python train.py --head_dim=32 --d_mlp=384 --norm_place="post" --warmup_steps=200
Each number is 500 + 50 x the weight over its row's rms, rounded and kept within 0 to 999. Layers, rows and columns count from 0. Numbers have three digits each. The size before them is the row's rms in percent of the matrix's.

# layer 2 MLP up, 384x96, rms 0.0717, rows 271-343, columns 0-95
096:481531446460445483497466482541520547492523535413472462480413561392495433627485556523475544553472527521445413533558496486474541494408483463431569457530537419500446561481497526519527515505521491575474536525480545536489525452498423485495640438457540580470514561387551450546514509435543525379
110:466509531477487533455470534560454564476492531537532549500439498549573427505447452424532537490605588458479519503558528481524494553458567525459622482526435402588505542437493527463525499502506450500475507578527487496578602495448439526566315444454415527470521507523467466469513459535509581534
097:521474522476423453500523462454444478500526545507605373537484544369519501515470493499587594452491576473562604508567537484470501433454531492518446557567473543512509507470512400569467439493481575443498518438486460497493514450550524501547516439560436541481618515460497537494425469620459507436
099:408533567584470536406502515510519498535560511558628563483457455536509512467471554475539558472508493507474400536520518489488511484450524538468405412526470458504451384533462407456533478422551497572510441384536472515487618545516490425560432476518529529560550478549547581476442524509463545503
106:505529602490421490463454472517464505533562438532476574555510498545536571510492560476594460480542503548463555521479525502491499495529458546437597458569472517470353488529471572402492506518557512493509435474465412595552527539527513533599475540554501369448527520489470430416562467599524526534
089:485534426544395569501539482479387560532477559516539576431496409558518540519517556483494552502526503477604468504542519462481503480465440530566542454599440575492562493463513507585532564457474507520535348480509461509472533476438460498491438441492513515563575538413449436432524503484484386456
097:489432429542445506491548477540508455445532493498533517523532529474406500449573552567550561520535440514558443499475488476394522423519502573505554509582482451442607487598485514474538477535437489538541623431402494508490504429577542554538461477489549647539515533526424495535517580488479458455
105:490479556518468541541468400460485474546382408508479448466555441534495500457490491539480477458478445444551538597498601506521477530585565485468431461476543504464536575580579527493353528638486441475598556550454451486417444480492487552491549519466501468526474535480468508470583465496488456482
088:596559537444521455545561546625449511546481503416491455541505483407541470547569581448536515598601545550513483486463568516505439484484428539564493512430458431535560476477503556411490477466535423499484429537479388499474503518486475561555511474438569452435484523435457399555449515523485503501
084:480542503486533436416526523522523497518429509419564496505510547489426459465626500532552504579484445445517576395460485589434497559488521565507465440429499553474540555446495571456457472495445511446527488496525416441464511456459493444525477488342452541541619496598510448475522512448507570513
107:519471467576475540518481493526521449550512554477455498501622455534514495491520584485536595496528407529349524463503513481484538546426520571519461538455426545466589442453476555454448509517418410554453529458415512573451412456502495440579542534503543614455535421470510469440501477491534465472
105:447500552454452483420521434465449529529424467535451564460463612453399485405557491447484505579481426470496528439539513453572427552501525549507516446428557510585560516491481522514474444526449497540526418580571535513522452488515529521504550412563450436504503570392557496565560516420495546552
084:427428584526514469469508541541609562513507586485520560548446469529579434462560487489462517557501497397390496482544473503497498404560472594437492457475565471517483465503515544469510551550471462594523529476521426499465445434348518522431486449523490469475545387526499547520547496436552452511
089:537477452476577549434493490517425561437515512387584452495433574411521509504537498554419425452484483606490456439580527505508545524565530451442473455538461569473483521474457513573489558541400573505455504489461525411453499443482545518450546462527501440455608528522477620530575525545524511509
116:412550472508464540389527545488461550470581493400528483555609562523465431443481494473427506497518472421522504525534533570432517486495454544448583436494470413418551518536513524555517537508562516408504414553536537453565461444479505475436507463536431363584495495508466545562561523512486491551
083:450557583514549472428444463507505402505517498520485543488495573503543618519608514579510590464529502414488520473458488470428512504478589472480512430622532483564575541437436441372448561479516556500472454516539543469506450525548459492557518491467450510481481486496461546538385519560491576442
090:478521486480563479510447526576410472526416547462463445447501514545455404460449441535462554517533521532503537501475473554488549522448549575503568448471487510441435526428468414554486426455471503566504496485455574639533426524481616443598547440467536406538508447501554450498447489554539582491
118:502410481542520555537420556419438494407508576459508525570495615464483483544446456507496568565572482546515511477516465486441493489515420436477462437509572372570535409540505518597443480560516535429498462467521540499464604473516456532562487518471492542641499519577515487488445482479454507498
093:476578465492548545528443507556529520510581505607457517502520526408463583475557554502493576403516445406437484614508608506520486498499483403509512504532463600576494517482456439368480518483567522468474490526522463542488514453445493482431390489365492519511429547495499489492467539484496485463
088:385485571495448493532482568574521456501588447526420480466514446483541488527490508514516464576494535558489445498406442399527552550485526497451499511522474444365410471494591484619516447460471509528418571488490538493525517516579564527513480555472410572502574526490543542523434506531546601522
107:476459458566360510485507591581492410454491461448502597526407540575455510495486515494579473545568482480524584467490539478545533468487478485526510499531486479523431389496397535467476550498458430592503476428518469499419451596389527525474468495479547501477485480469531592556521542554490429435
095:425464488542532459522567485555519522465495530448495413445451579520540582421451587532597558487397522461446506537442491479572491412505485553409538417556577506547445489453589442471450423550509479520508504395493517539490388504392516546486488447406496508472512489509470518568513511501552474499
102:537589454404483472475624499556534434459544429434451552458567477483488478511448559472448548538615451542498571533488485560548458441443529500470496534511514470521488638457427469522520355469529499510460541519590543453496437541530496493510486504518484458446430441554499486525508571438432420494
098:483529467516563586466462486467539522357566446393473509585572561554564566522504428472464458509451543512521468509462493542477494532537498426530468458504483542458547515392583404429465532466407501452460583591587530444514507570414482455510431454470535478476539540518586489526500544504478479510
109:485583503385511529441474591484449501461485496412559468458507538513514483508450473487460523542486532405546576534574499479401590618564489494437403464482427558529525505550466459481492522505462379488521517438498500492512451426501513525538528481577432511592515484525585473451426595452519467567
084:553523627458382522490445494558394498465559606579492417441485492552460575463440574525517492440498477465530481519489523502464447542560463630525535441411497504474429594456498501513451526504425533509513472458483538494477497547448537535513410490589449521502533568460453555457481482508414453522
084:365494568479417544508448480540522466454514487545409512498489493455464512520526516429520510551473570502498500515528475498510509535529578609495588384472479419503437490552495629482539549499471464622505577558486508453451583435505530580490520519588460501447497459528554515432485617519500498563
116:517492517438529461516538457518442492457559604440541509498568419369434511499459487529493505555468483519441527529459531501611538500439507541527533582563563493517559593460431397413533426571506539644416530485522449514461493470462491445461482481544509481606531474411513505507478562483512524482
089:541479561529546523479497550499452451481434441481403437505598438460487511471464476449513438516432485471372511547497489516540505451561527572550448560489581543510537489602576374503474499493570493591517480527476456523510450548512515520447534569446500543479421452555493482467492452480551333541
103:474477507466467516455536423509542525496501561507422464468470532478363528467523459507557546486542428494432442430530531512383496566568504464454455429493478616576517486437529562494531458438434581478440425560524464445504462472517463574405463424497534561473551496519494480528623472461587517527
113:528461539489542564561473481535542585496510479476504554494501418445483462482543494503533490457467519439519568534492497464485574525384562509566530488491434452521419430466490499350476469437473431544368488561470490529488592513453544597531449521573443496506587524556435547534543547499565587433
108:556526451474498526473458501503429448579429594520524533541537527491438578473475470465528466459528555528531473515498531496505598486547516521398470486424527507423425441538468450442505470566382586502599536473505463377510479482488482467622562460465569489533490543577414446578443522489482546461
097:521480499477515465451424499456475535527485498611412455471479572423471583496606443462455588492489400445527426545529535500495453451481526458500501456498493496556519572509466467602513483413424491438517542577599462484474529581554547440460436462483407477592578519583536495496549549481471456504
099:460488465451454525556464501439481498462551518436553537529501535526421491552517449520405562583495470423525643502526493472474505456457406467515538476393503550404562508447496482419553530447488538495520527556567384584465513520469597455505546464565536628473542447532418527500486512521484495464
085:563457489430485450496602449493506416545424616454466484562594518449537490464573533531525578492512489509478535508489524551528545452476482547599402509422552478465510512445481546418400451581562465443481447483471538478416550433452477557519475516493462359519546493460496451507580459542502516498
099:460586525430401467449425479452458518511525493477468500438494469497588480473454536509473503454613482488534497489497499524461369487435452499572515453424563543475558550500500515547524419576556517425421424567419543578498483437505492559486545459495469468495584527557538485606427424506453536426
094:471415517458455511508567450432505495474496590529499458433462460486409501630535464500491497485476474514558492451462475535440454583543471475548532526463489530533432487499479663464507409522476499527483596526455425513511529453485497535493655486474503473483529416487474393500553375496490484565
106:573511484528520436415499532598497372496503509423521444473477496565535553515438561483532436564397554520516554391536528556488564550481511512495427463530525439510437647463526513479460452507415522484478413501471494405514493540500480528520473504476481615571562506421469496566486577471502478513
101:549492569440563536462511580528469515540465397519548470590467470497630516470482543484511406425522500478591455528494490482550475419519530522505443404500532497469556571511590448490482412517487549487450443481622577562597527401571532520545442527450521532528481568511449485525497470566493538508
104:465491531477392482589532417560529507489541485560534534565504470400553584569497493485527502434544374553471393443488561481487563477422462601515495507512532553419451527594569484598565485536500558540507520489502472474438489522435470511526555457515519459496512505529591445578416472551498511550
107:491435465509491428524479440443544429523489578488577483475441381404532456516488549504442505483423455409385533461478577562449541489450567440556558413494558468487488499512531458498513483526440506558590441484556562465480508475474524552462371497475496484484556569513554573471546554462503556424
096:535498558444460438517459442492444533422441469501531552601498510585538564448523458564488467462492546508459494569476594414544470545553474528497455509527496573450517489460540388404421421531497485456536522482571567437477474527503457452518398470478553568560396457520414577523511513566558466472
110:435566540567626446435520448445510463513516570453593487500465508507513543483490477517483555417457575429607577504498466453515563512468411458490534426462555608479440544460458437487515416510455492477417476406520378461551507518443467595531519456499441540519540529444499489511486514448533514520
119:485515600625517471534466531573480451400492427538519447523437434565480553460386528436554514433476502571536487460504471401539564536504498536474400485495438486541476469516579520514458533583527432517456498475485549498472502515556469635508533549538481559505598462473526504395473538459457491441
090:458512515521592530424466462511426511418441560548459512463491420575468493479527494446544429497500520527515591601447585507562382489531440550525523512461486589512528551538541438478464491506509513447535487494471596550522497500411372526509345480530435577543465469531463475483493465555477539493
090:579502534495521516467443505406495466475559555488531539582496532475495368551498533558503459537457486544538507529396458537426474551526494435402486424488538536516582500482458530474450545471599468477468457530498428482456527588542577437617542583512491455585450552577559504489546457435439512457
108:461492582409568497485481468550490536566508498506413491491509488459462530523478492549531441555574562448521535428462500373542463542497447520452459478500382456506510555551511421552502500556515595539430536517550584437579614484514504527492482536612461527425494497605577507443528467482557511440
103:479491505403557560568495422525422480380456511535473425504457522506541483437430474486493585536462413460521532469450455485496515595476540545455487590388536446551484581485497493518562479602411553510412531465531449466416505583534486477521514483563515488569464464484545537489585505487454546420
103:458443553540482565532461516556510495543546493513458436453462529500460518446530472448571507511461459460458538565530508536591548523516427556615511502489601443467397532542501604458582513566564492610464535500541489537373484485448496550435605544494460489444452425444473440481502545443505456549
108:491503552486550535574498449488525492578471514468478480546518520504483423497487419390496547496460508441498539447539540516538519553509558506499499426580498554508543561487386521561486559525529567510586487390528506439481584416465479483460552515533494507620595596472531428592440437406554518452
096:403544561473467530485535582506462567526434529444482554473513505408493438448420507528409512430513432441445587543470477536454485559507613498551395445433461516463483532496457478575466522507455503495413528536545536618493482488560515478481552440530504415453555510611526526499506398463470461518
096:507659479498516507498523487573616536523518461563525530490524397497561515541432496561467383539526518523527610584486485464461503509556525467480500558475471461452512473446552506549499482459471470429484564454483449537611490572412483507514491483511457506444363503592448474517496409449520513447
084:504488410449469557584554483450467566522558479572459529528503466500506441405582499586470527481502470445528482576476452487519511423559449467570516543522485525470573422465475488445481548458509545566610503510478528526480492507512472498426452513431504397564447492634474551421614444471533409521
087:491541606461467542519462486493475459443426429562597480465454492528427488426448603491440454469568456475453438607489564525593489541505534507617596463495433519488456486424598463437474486534480456521552540543578445437590470531459515494514449459522432450479453486540488492509510417543495515479
096:424474414558543524578503535393521561374565505538564502479470541549517486436541533461419488461541476530515495522515511543468446457541487523432443622611441464419567536473418465529489533485486562446530457550478547548553513412479529504563619497486431454481447497434503507487539491554501569519
087:502480420435499507433542451549562501487486531545468382552446561440504540470507547538550474508566568422502445593491517469576465483610492519436627486533486569494420555502599463519527465569412482484464513486536420467527481575492590435537444565455579489455456457485520483471547482466456463540
123:491418487529487580543563465578463385582496553480515458436486441591477489531495451511511399467572446429457465489416604450593461492578479486453556440503519528538558499461449535597481561520521438424502647514512509564475494482469528405540515488443534554535470473512507488483547497476456485521
111:507534525421511500522464526425505473529487565548488476546472489464410459564512491507564472452555509584568535506545447550546494391470407548463466474469554481513522546586569535528542503524582583505519505464443541524391543549437563572405483512569471444500530525578526450439512383469378517477
109:528479467422471649409566428478560391482548503465488652585533499503432466486457444547452519408445474498516524397521485486515427453558500555536460535439476523522501498563502469557528564559444439506459531478539468511501473464464522436568509442478467420538533489469495553486453525456472591457
090:497393436526511509546524525524526472512454561560519526521621546456500526425550487482589539522547587548554443534542449489528458418445470487431629502537471417547460496585520541461499452586495585497522601573489500533439509512476504540624539406503464511459503457541451524520508413518518455481
079:540500475484502481534467493461562640452491422530553520532515454522478561473377433497565501599587529464539475408501552486550517528525453472565484550426539501456467486577535593490477450519485524450427455438507568485533553443463513443490563586429491433429532527455466537464376512576505507463
100:431416502472447462387495459506506511491521445506479565420551387507482468571522497459531473595536475593588530509469592472426538539412583562474471473475495530444431469454498565552560416412545534542455508511553567610551530502495443536432535496533456513503541492456519535469488553474462422540
076:598484546565355496517526405410520638486510526528485526441525490483424475472438464510465565528473514423490541549484498537508513421596489594456492486541419540518448527508492486579462488561506456509467456483524527528500566434480515566582504503577494392587538491564513443445463538442494530448
102:606500616426558489443427445470504465529451567519479519514454454534503402465499473449477481432529592534499521561487477505582519447595481566504557523556575449477476489456446601474509384472561449529469492486442542540504465525529551538564484521473459405518459568491420369491457506505496553508
087:498475517464428545518462502492550459523479513524575547532509563445464439513532494440575418526566521505552526456431509553502480571446467381401444542424545513501592568415551468561412467480389526451524528478495525488440581459514478533466557483547507547536534440467518541388479496494363531512
098:457515500517573523526512501461560468549482537384482533546435499479511505599447548517541502508506510436517421403524459474489562578478543489448529443550512487513599505535516515442470511511593520517461453531596537462473529520475447478523522484590425461421469477458645461498519486324589524506
088:536572487446454552447507440507413532515487405509446562508486472435451462430464479508487498560511443464429433539511454535509409518526558497492408505549536596503496533479461405566507453550453421464467423516472651438576522462530572565491516461513576419487511475485423533540582510448485536545
119:477395531491513510546541493488546446420571463540411482470533490496438562516487493433524446431521387506570580449525520470521487504501424519478538472508423503404472495509651527498568393518467505445488514541503594575541481477489447524491546472539477493426537597616503460567480529553467542445
105:553519579554592510472518498501495524508446580463428476613487502593386493456463487497488537473434462487540568525472422589563553569406502495424602492481549522518571535494478469493448538477488397577621503486428437488494539476447509491550507604488480446510488470430469498462507491450432536514
090:532525551525551500492521511510573443490530537420491564620536446603513565459458538440524384440454600570467512468549465606388569517567509469498447468476517497535491509526493520461490530605453470448497533428480464531525543416503428522538459421494405495590457510555576506494450479478506539503
110:446533432478543523503563522522549541511511487519500563579450515515510534497513517456540575500503537498531518520400438449366457447502452454420340575564504458486435527562528506470438542429441554520507524498462572507462548464506498572582506495491495508595483564460590519399524609494563487459
094:375447494543502491489469502516543443494481547508546558420493571539495522502452473551495494550511477482352604481517486501517503528494489584555520413426531457399541545460473530477398541477526541560494442451525536502550576492599460453423559476486508534523495475391455516575399502501538439411
108:398503465479452482430488461455560485524586530585499547560476568514484451483568561469542415477530453449587575441537480421503600429471517456483527495453478527567451582539525533515523524458548497414437465540500428554540488481560496546536463449449452532477551463498429516485610450571575438410
# layer 2 MLP down (transposed), 384x96, rms 0.0534, rows 271-342, columns 0-95
105:406436593503500443544463482454450566499538473475479536462478505450574469508445554540581560451562468575473499583560622482540556517473525554468516451538500425490495506520434487502464562462484440521528520524490495393440464584456472535503622451525565508427486492508471467400568508551510549377
098:486488438573404554509494472508399492533476495511576484470479506502505525569528509469620489500390579512423477416540492472496491520497526521517478527486536428562486452558525394562468596595526463478532555516359493578507491539417487513556512473450534432521531439528493537415474579451477588531
100:471444481446575527547462563408453489425522455450511487611486529546549558443418451467553556536548628548427492456511501510478480536537546477443474460515500532502508527508494476478567442595445541506511486494499480473473452649424525453463505555442446510449440566480493530475488659458507441484
107:412575334546457529441518486483528387547554462501508564443516512557482582494502481557592518567552467455465603459469418549448460597554515455508499471493549553490515556470552511517447472526528536526485572460425464475528434448451491451616493509486488471496488499475609490549470515464472430495
107:531438380482493525487455531485550499513516470490579490389482515511449562578511417409489544481502468566515468604534557493493487584461482513476464428447571557559552492457463501545491565423611491474551494530475543416483429477453617453547464415554484553517515483531598476480435549524514436468
115:485563520433554566515513442436494513460547543414538444447495471509497578469556465522531554489534519356575593499608528577498543519438431523513526437499458428440441458464564647439477490461395576490528510465542542520490525451493513478542483461410466532554541502478477503550528574470478514538
103:460502536373431540518426460473573444511492526478469533547593588477559569400569501459510551473506506467394524503535424481531450485529376548492576454536564507467529468505692506440428540581478543510528502505432523453492478530505456472497542487507424493518448510489456467486498513563491528478
099:489367483492558500490455554542484531435544509406475538604536451480430520406503445474587470527423463565473429444534529434466581488502462480532473558484532521455507442553499473435528495496521538514469482518559553551515393533476458478545558516490460535484462513526592452424497590601639487475
081:535528484552501486514554461533540428525433536532507478538577586543483578420456493393502514454464499418516380453452455513510546450570562483501467469458477469507486508533477403428389523457592564525544515531449572531499581471453477552560566438553482433439556550622502522487537525551478471466
097:489525481547407505617558488474494563508468573589396482508505492464457431571482563583453467512560515517556367432519445497575514484542508403531491529467544529492500480534479477583535551426525542518469507499490426535587515434422546472407547544568593447448529461468541469524465460510430479493
096:486499477569460571522576609498485471429428487567510559463528503484525471542586477488459483426539499532407503448455442483504559546409494434548580500480434534522575512410575541530484459547468542548508484569413580503499531488531494408459522391407488450427546488572444410537537515492507536473
100:534534569465424462376484474544546560528514531473425538464487459501454482550405531473477361457553473481569537500512525471469592504529584465559529527443533542460515511524511563435569562391456510537494448513455504516563547513524424510497558518433552464426551420523477529479555356541526501530
087:530470460446492539455505537521492480481550518538395515520590452520547557468514480543461424529543464586509501513480401420507509483532569508394563466433519529490560523495501505518435473462470541513472492614450425437468474490488451466532503655399499415610565491513501528600485416470515512435
088:450508508364525500383538507501448436575535526553484473525563473484525477481555523485593497477474437538470618522437556626458372526496483488554520522463574487515533472620532515519508472587562540450401507435422498454453546513517497485471525514469449482453532436491536516502478510479441456586
106:469541420520497475576548484506505590577527498456550493502556430421483434501546551556467438556591517490552524394448487512427542444450483468488484525504415409475384520527476580560552501570435456495443524540448502528532471537480494525533453553485401370520527512552441530527500520453584539569
080:551504486425436495540505497525432470504501478555405513474479455511510524507427513522484455560532447437461594428500478510560495496510560557606430471458476563528577558587546558604573545460506568373493438465497529547504583427475544448447492592531428512500437534521472405410480508469521508478
088:461455463625469495529535476505467465453482525520464413468425476523546483488466500523548495491516467468535523466512519558443506526405490438571516506552509568553481447428455589471608470529495534390617522538467477377481490416502402583428487566480525516477551442511516619554498472532452521555
119:532436484490491559538377486440477599465557545493521486550618578511462576471459492515460517538451480507411481509552415533424520451654473477552499442486585510540480395459499492514553496524525532501514461475389468493511500474478432581549513486478456462559385477510556486495503562504592509502
094:525492542526377517492505508463436425547541498440506581535501501498489500537459485467496406583387507455549607469555479422533491513596478459486572509481552441449511521568567463495451551530449460425445416494444568520565547487590563451533532574616503490460432491426472497457511526520444464529
088:549486574529544521508425567558443455528457455559526521426522557487518453509458480455498554458613511475444613425514495577480500593479511455468496502540460524523466502501444537336554518504476502543542574533506421508494478494525464468460393409485448581526460542498449514573406504448594538472
101:517466500439469603496352510532458430411514439502459540513475524507512547504440514507482568443519541480475507375537502532488463496553585407463565524501562477448538470539510532475441500516532596572456495519451382482565529453455483519572542530548527472425522506518528584567586515566461407451
096:492522509487512521483504563546456462470576470498450519464575493519531444567492463493473406597488444567477496585581495563463561552410552446328491451524482511501497494498567569433559481447424493461450426515505459426512554480476543439554516634581560470552510527508507525515412463511454525490
107:557411519567560503443434457437525539474443511526473525512409546540548462619475450500464498552438462507613451400504476564503513545535477556517525539543439496496452432491530514514441544356528510446476562561523578459440563507502521494509464560572463516522539477495504450476581566481375515433
091:468552464428452465582455466518446564535474462566490495422511509539493534473559470484492490475490563390522474418499476556499570428496558523525550486486585449414480443537471488559504534622479495419485518461495480556435531605460468546452493395659477482451468502476467542614482499498528554470
101:562466430576541442518457437469508465532573491467510551482474545450437500382446528651425601457492536549453500480412504477510444509501515499482545545508461424511608520498449513538595419488524511521487459584454502407491544490588517447497430540566479502486557496472449554482564546506511496596
105:501598498472463601533539409501467497526495512407536478429540470515547594465420466541458472409488496479489537559470451437552584523530505534492551491557555430530550450479567423547491462475461507559518499577501499456554496529513425461473545455548422578437399611576510453493512478455540392481
085:591565478551506517496450561523524404508476527530481499582496461479452521449522478509463515485523493621497567526490441566505561538442464478477508552501500499546537534478477376554445450555511590460496422572439443493524375583494449524473392499511531435588496410566470590523456417502510475542
100:470503507536473560518521485486478502527466554484527515528391509427484466588483477453496443546533425530456406404522514547487470485560487505536570437539451501484435511511440422484519473500599545320462480596481498535608507450500563580552555583450542479467508510541515440510474503601424519454
090:477520574498575524394444519428491524522442436418467469475526442505475445479522476473456561467413494526534553477506478396441563579534569451400557470433554496495502458492480450427516425431579475571499492502537511587628520492486502517520498448564495471602540492472480485542513593532520608528
105:441534539376427575439486535436487441570463501479431483499507530499578416552501479456539440406563527500521557560494505399491475513462550466495468472485676523493602581526547497499453561481460476488536435504442576512459537583516529407495557528495457518414525448509510470539508530525544503545
101:458471522536424597580479540528373449506508524557436553536489549451457521590556502475514429468439566478422459412548449553527461480554493569484411504514533515402507531367528487506496489545550474508529467579512444515468581557458469439506488577483511494429483437564495550561514526480438589512
100:413514576537582453551558472438521480526470460533532454470485542389521467496433443508457484513456578527540552502468462466533509496409510480481545517523486513490578453496558464466525553466615521497461499441385493606457475537538575524400497608591547427556475516468521433455543492575541415527
090:515619420483412508475589594504454426586441515478494460540505586512478474531577563509537410492449600482503537473567505527500507540552464555532435484406519489441523481527516535568479535520469475454513521528485442464534382580545500501412557489434539418511457473426434496532513506453582428505
107:520588521441487517570590523485466602517515490440504497426499457470570491379434545475470570493559585534496533418509440442505485488456524447508500522479560443406562494506528580490524538534541549453454615551414519526563541379455481482565454534534522476463485438533523512514510478542415423425
085:432493481483504514580526521569499466457584586549505507506491475618445615444509504484558440454419494509524436460513474449480570469505451453512404462467506465549484489467581437397495378442517500593521534536517535481508587551515500473497565526417461549465542587525557569442499514466576459446
099:547417481468556478512517493547532411495546491514438486549448442513410522462494537512543511527458551430505461477431524567486514500492574527579373575499451477563474498574478536463546489499356520520559550524479500449616498559509451468509462509477446527441489465491513466496507680467517464611
095:461473511470479568493584577479600441529502523499482470597445447484535564496455435495424450524446530473528535618487515525494472444428627499515433578480523557501586606488516499507419428515502496443526507569520529507444492456561497413511471528431417513478573476466504508417463466422518574429
108:493544518521579455516514472454489618509518412523504476480556521505504423535551469580527608503592442457492392528494442479522485512532472455479513551508485466501564415532517432517549531410504443564489527537480474506494558528519619532413501491538560454567431508588454400471462399517471574417
104:451562510484532555571456445496540429523561434504521579416520377410532432545572526535504430467566483522404521453531536516510417512457462493491427494554531531446558558404552549528510508462441604518460440474529494453503543485612533489534544449516501567535511505450609493480564493532469478419
096:536482506557563481426446546586488410483453501431526491481506548478635512480565478557543563469503454534445598493482618463476558552537503512502497479473423479481445529564434474369409492492490542493503506468479513532504459559555531364612455446419538460536502542466490486530548539497529462449
098:573482498588496443545488525510507497442478467525624517483542482485531599544501433570493451408516479564455537533486516501451457482505446490551535630512542572439455504644499457455434538471481428491412457577508389526522532505443467527498546559484549557510453441401479485530497434503480564447
092:529475470489508372484523523561518538486549501446505509437496402408485444482542528473460503540490474520527509417490470524412545490442494474440444394544568479397487502496543550536531493564520582487471515490507494573474600599437460493591564612557484448495429430510505459476550545453590560564
103:453572539431539453572558505544518462529596465489342544537388471578481469557410520573484444603546485502466476456470457465507422512581617511533478433544517577462517496455500505501492469488381477472516505518580485445473528504532502419528480545472527469527539492563474526559494561530436447510
119:486527460488569483472429483413478551531532415449512446411503562539386488541579434529509476458619470520600529481534483625486464552554492508528504456489448518371529576463489513478452435497425540537450491528482509536498433531544551421509433506501460490533465534496436549517620545489560545533
097:521520518480462472525535549492468587498406387433558499467456444535510527564500415574482545547495441567536416401456498586474488484550587437488448442526546401495519487437466475501483582433465483564528475595486494566511454551390490556542596484488526525551517443478501477513605535497537545473
101:526486424519432474477464484530562618470492546526510489422424470470519607423529547534509476490466459542436509413495455503500505481533420546590456624481509560521449436406419573541455497517568555542612480475499550513450481523472524583462535500553478466447561519401472469494536500453564482424
096:452502591539608438584465469540513487614501422474388554482498512503485477506458394403444485439498569511498450514498434536478448528471490545511527531549473467471553447520586495524563571486612504503535559520394378548452501561481505529437579487528546473526510469494524506440518548452563527455
108:473500505550513497443571483457462470601536428561429499456465506514488458569550444441517487452537560537459455536564562526452417477488441453525459437474480491441434486485435568541544445426522609484557481587478452536603434519510550522503540558498506497491528483470451419507561490507653490380
092:570537584488552477517450480501484509529466555484450574511547433559576535422486397577464599510515496556508467531456467498477517504487532454397604475504492500468497567429440420444449455510572571488460510541399489543599454469439499491538471531494518411569497530594450592431504430545507484501
110:555505539524599621598558475492489466590441410443477561473446535559530532441448527490432481410455464460486475454506569496531506567484547504621535514521519595525494468527467483460495484513500520450483463448421523433550473432499534420446532563457463431511456595485527450507557399497508522586
093:493325511542517504473446517453463484548478491496573552456473429523448478480516548474459436435462453544520448551603532404469564550535567561558545483464528556536509467432509595408585468496516518479514494469569437406438556531528461511468490552591516488493483493408497504486530518403578547488
088:479407620530458422590536519532483614524487487453490524473475495568548509501515483412422529554471508494500557410491565496505368482574601471465447518581429505548406516531532443489501564470484456530469508464518482479427480408542490577543419551493495511518596525535500491446458498489501523411
080:517554504462512439503565450431567540462444523409566573528496529495505586442446415499604466475403454429555531505489496516550560537466497503558487635520419537527501456455555553501530444501494471498455499431473604499504484582482559455452492442450468514579512502417457558549505475423478572419
098:505454488547441459513469552481441504545499571434431573510553462517510529499471475479473580459491584351451530524392548479476513461570417510394425532517451425512431500486544547577461475532532526477440444500550546458480464518456558525478521528591513590472452465586514527478616478544496555570
103:407470547469473448451507507473526566506532449486508484527504557564536514421497397571492551382478501582548477471550478503430524530541532492436662558428484488513508488510505494574437515414500489462494446477452450531528579574485487516450558468519411471471543449410439561484499526460580512616
092:575475527473479502498514542540498441547547501512578397468461648519561525453505488463437533473500561438481576499518567530479501481515454464423624464561520368509539558407486602413526529479471545420530500453427456450485480459504459499479442570580539468577513505512503483507502488486538419437
113:550458542530525611417484471456542500455450410566562477522409589375504463499469461479483507536537618515459385445494532502484508510553451402550537575545555465548447475436545453469548445486450572489525452530470484503529483598436502476513522534479543512551488530544462420445503546505536536595
107:583518471512582513460513508510526465494462483569533512521472474516557506476412494557519515474529545421476483571426429528451519453482457487472558585529394500506501503575434528469591435488541500501448650528434532562500435532478487461491462369429383485616472513513541478543447450471556501561
100:506509543449517508430473550629455501442545454431438451403600521497477544468496531513500615524542525509445449393423450485509441517473488562574434484481542549471512528491493483469442568522435506605486553552433602562600555431522574497496551486447502456443562541449445521494510517496523540490
093:534567487541573475489459505504557422566495461556517532454568493438522505393452538475487559548529582442553519500457490495429448502480511445374604445559551498574540504574494518428564509516526545515472528423549400471402533528525460420441505576556474524496446517515477589517503581494499459408
096:416558468498447517497530503537457541509488536539501443511528544559590590475487498463533469452490556479594584461511544503526455496515525517463470367540476533501591534425490414485401423497435566577553513575403480368586402536507454471445496482438499572493446529517480457553501529508494499529
089:519433443523540458497442474503516488478462505484481569404445507537535542595515479467433535396631459498574482525446566494596391528568475492412507563517539527469558558526484463488510391541504509483544502614513522479509498536422538377517470490532583490566497451537534486493504440451522416545
076:546428402506481562363526441482517501547554555472468524512508560476515595527427479550507469565506441560518535501458578582523529534505535517510494471544525532491538384470535446530430445526419482474548348475495419471569566610507477443431542485474429509476503513427498506505560439507557494480
105:536544460493507490487571503610443569537531483545545520422423503559474507488535524401442475498481484524489374430465530514521545376480516442473411491496473562495540459408440462475461575494521525488543412488539582475584484452507464539448526525472457536516475519490540561400465547586579586566
091:537490507534501508582467576468536444409482449527547457572522437527471457474560540443512522471506560425480431472574501488505523502467447451577569508463433475391404478610493529488587596529463535572624496487542416513447483517598503586494490512482474466509433467534532471457507423455553438535
097:557465523468463542475576411499588544521532584560447517503458524528589490448442431528516524461549486517579540419528542454558402491496533551477518480474439551437481609538523508426402536496549472473557483573318508420549476470457490521473502515493523448450411518510498516444488572551497502488
090:500433571396556491464459538463494444503544498475504566537478549508470504529615513340567510515432472469581554408554628476458609479542492485497476458503487516518498459548528558480583496444451525513491582571502462427400583529481424494493569473454457484499526498468548466501509451542460513543
114:518474557545585413523544445615473396495516430522588517369442581523477550468549439585403427502551465465497516399495459532557512493487489507541454555545452491480491538509548504436572471486534509564481430543463496480478456420570529474549483531497408479482532486556459518596489541542442479460
106:530499451493595499440456422533520533446514456511611456573452432539529508483572480574449530529429545529484366403503457486540548519432555496601530518534461538502476379463538550521482463456502455520531538537518505453524433491414541545571484487517573413484532526526416586473497511489468563414
092:555452473465477441586524450509535477482556457576472406452428408519438497484543590595529453596465436506513471494501410520545425581447465511431562522536533547518514467543540402561535483473528506532456503450530501511588466505515640504455416537539529458470490460581496531559559536440454541510
107:462518566453473476508458531604447433534459503455429489433512503569531476504574577477479648496493524504476550528579472442436513511464493541485486601449511463499443447504505487421513544463456514506453504624413541506572509489475466491421537545556437521439548477442574440545560615421549494526
091:549437489555503470528452480530519491506441412588466501592491446524596466426445551505478476440549517569452560498481503543524414487483580502549570361381496519459524537532540447503489524525560539477577501508489530461553618441464448492507504598417573418572485478553464497477440467508539491514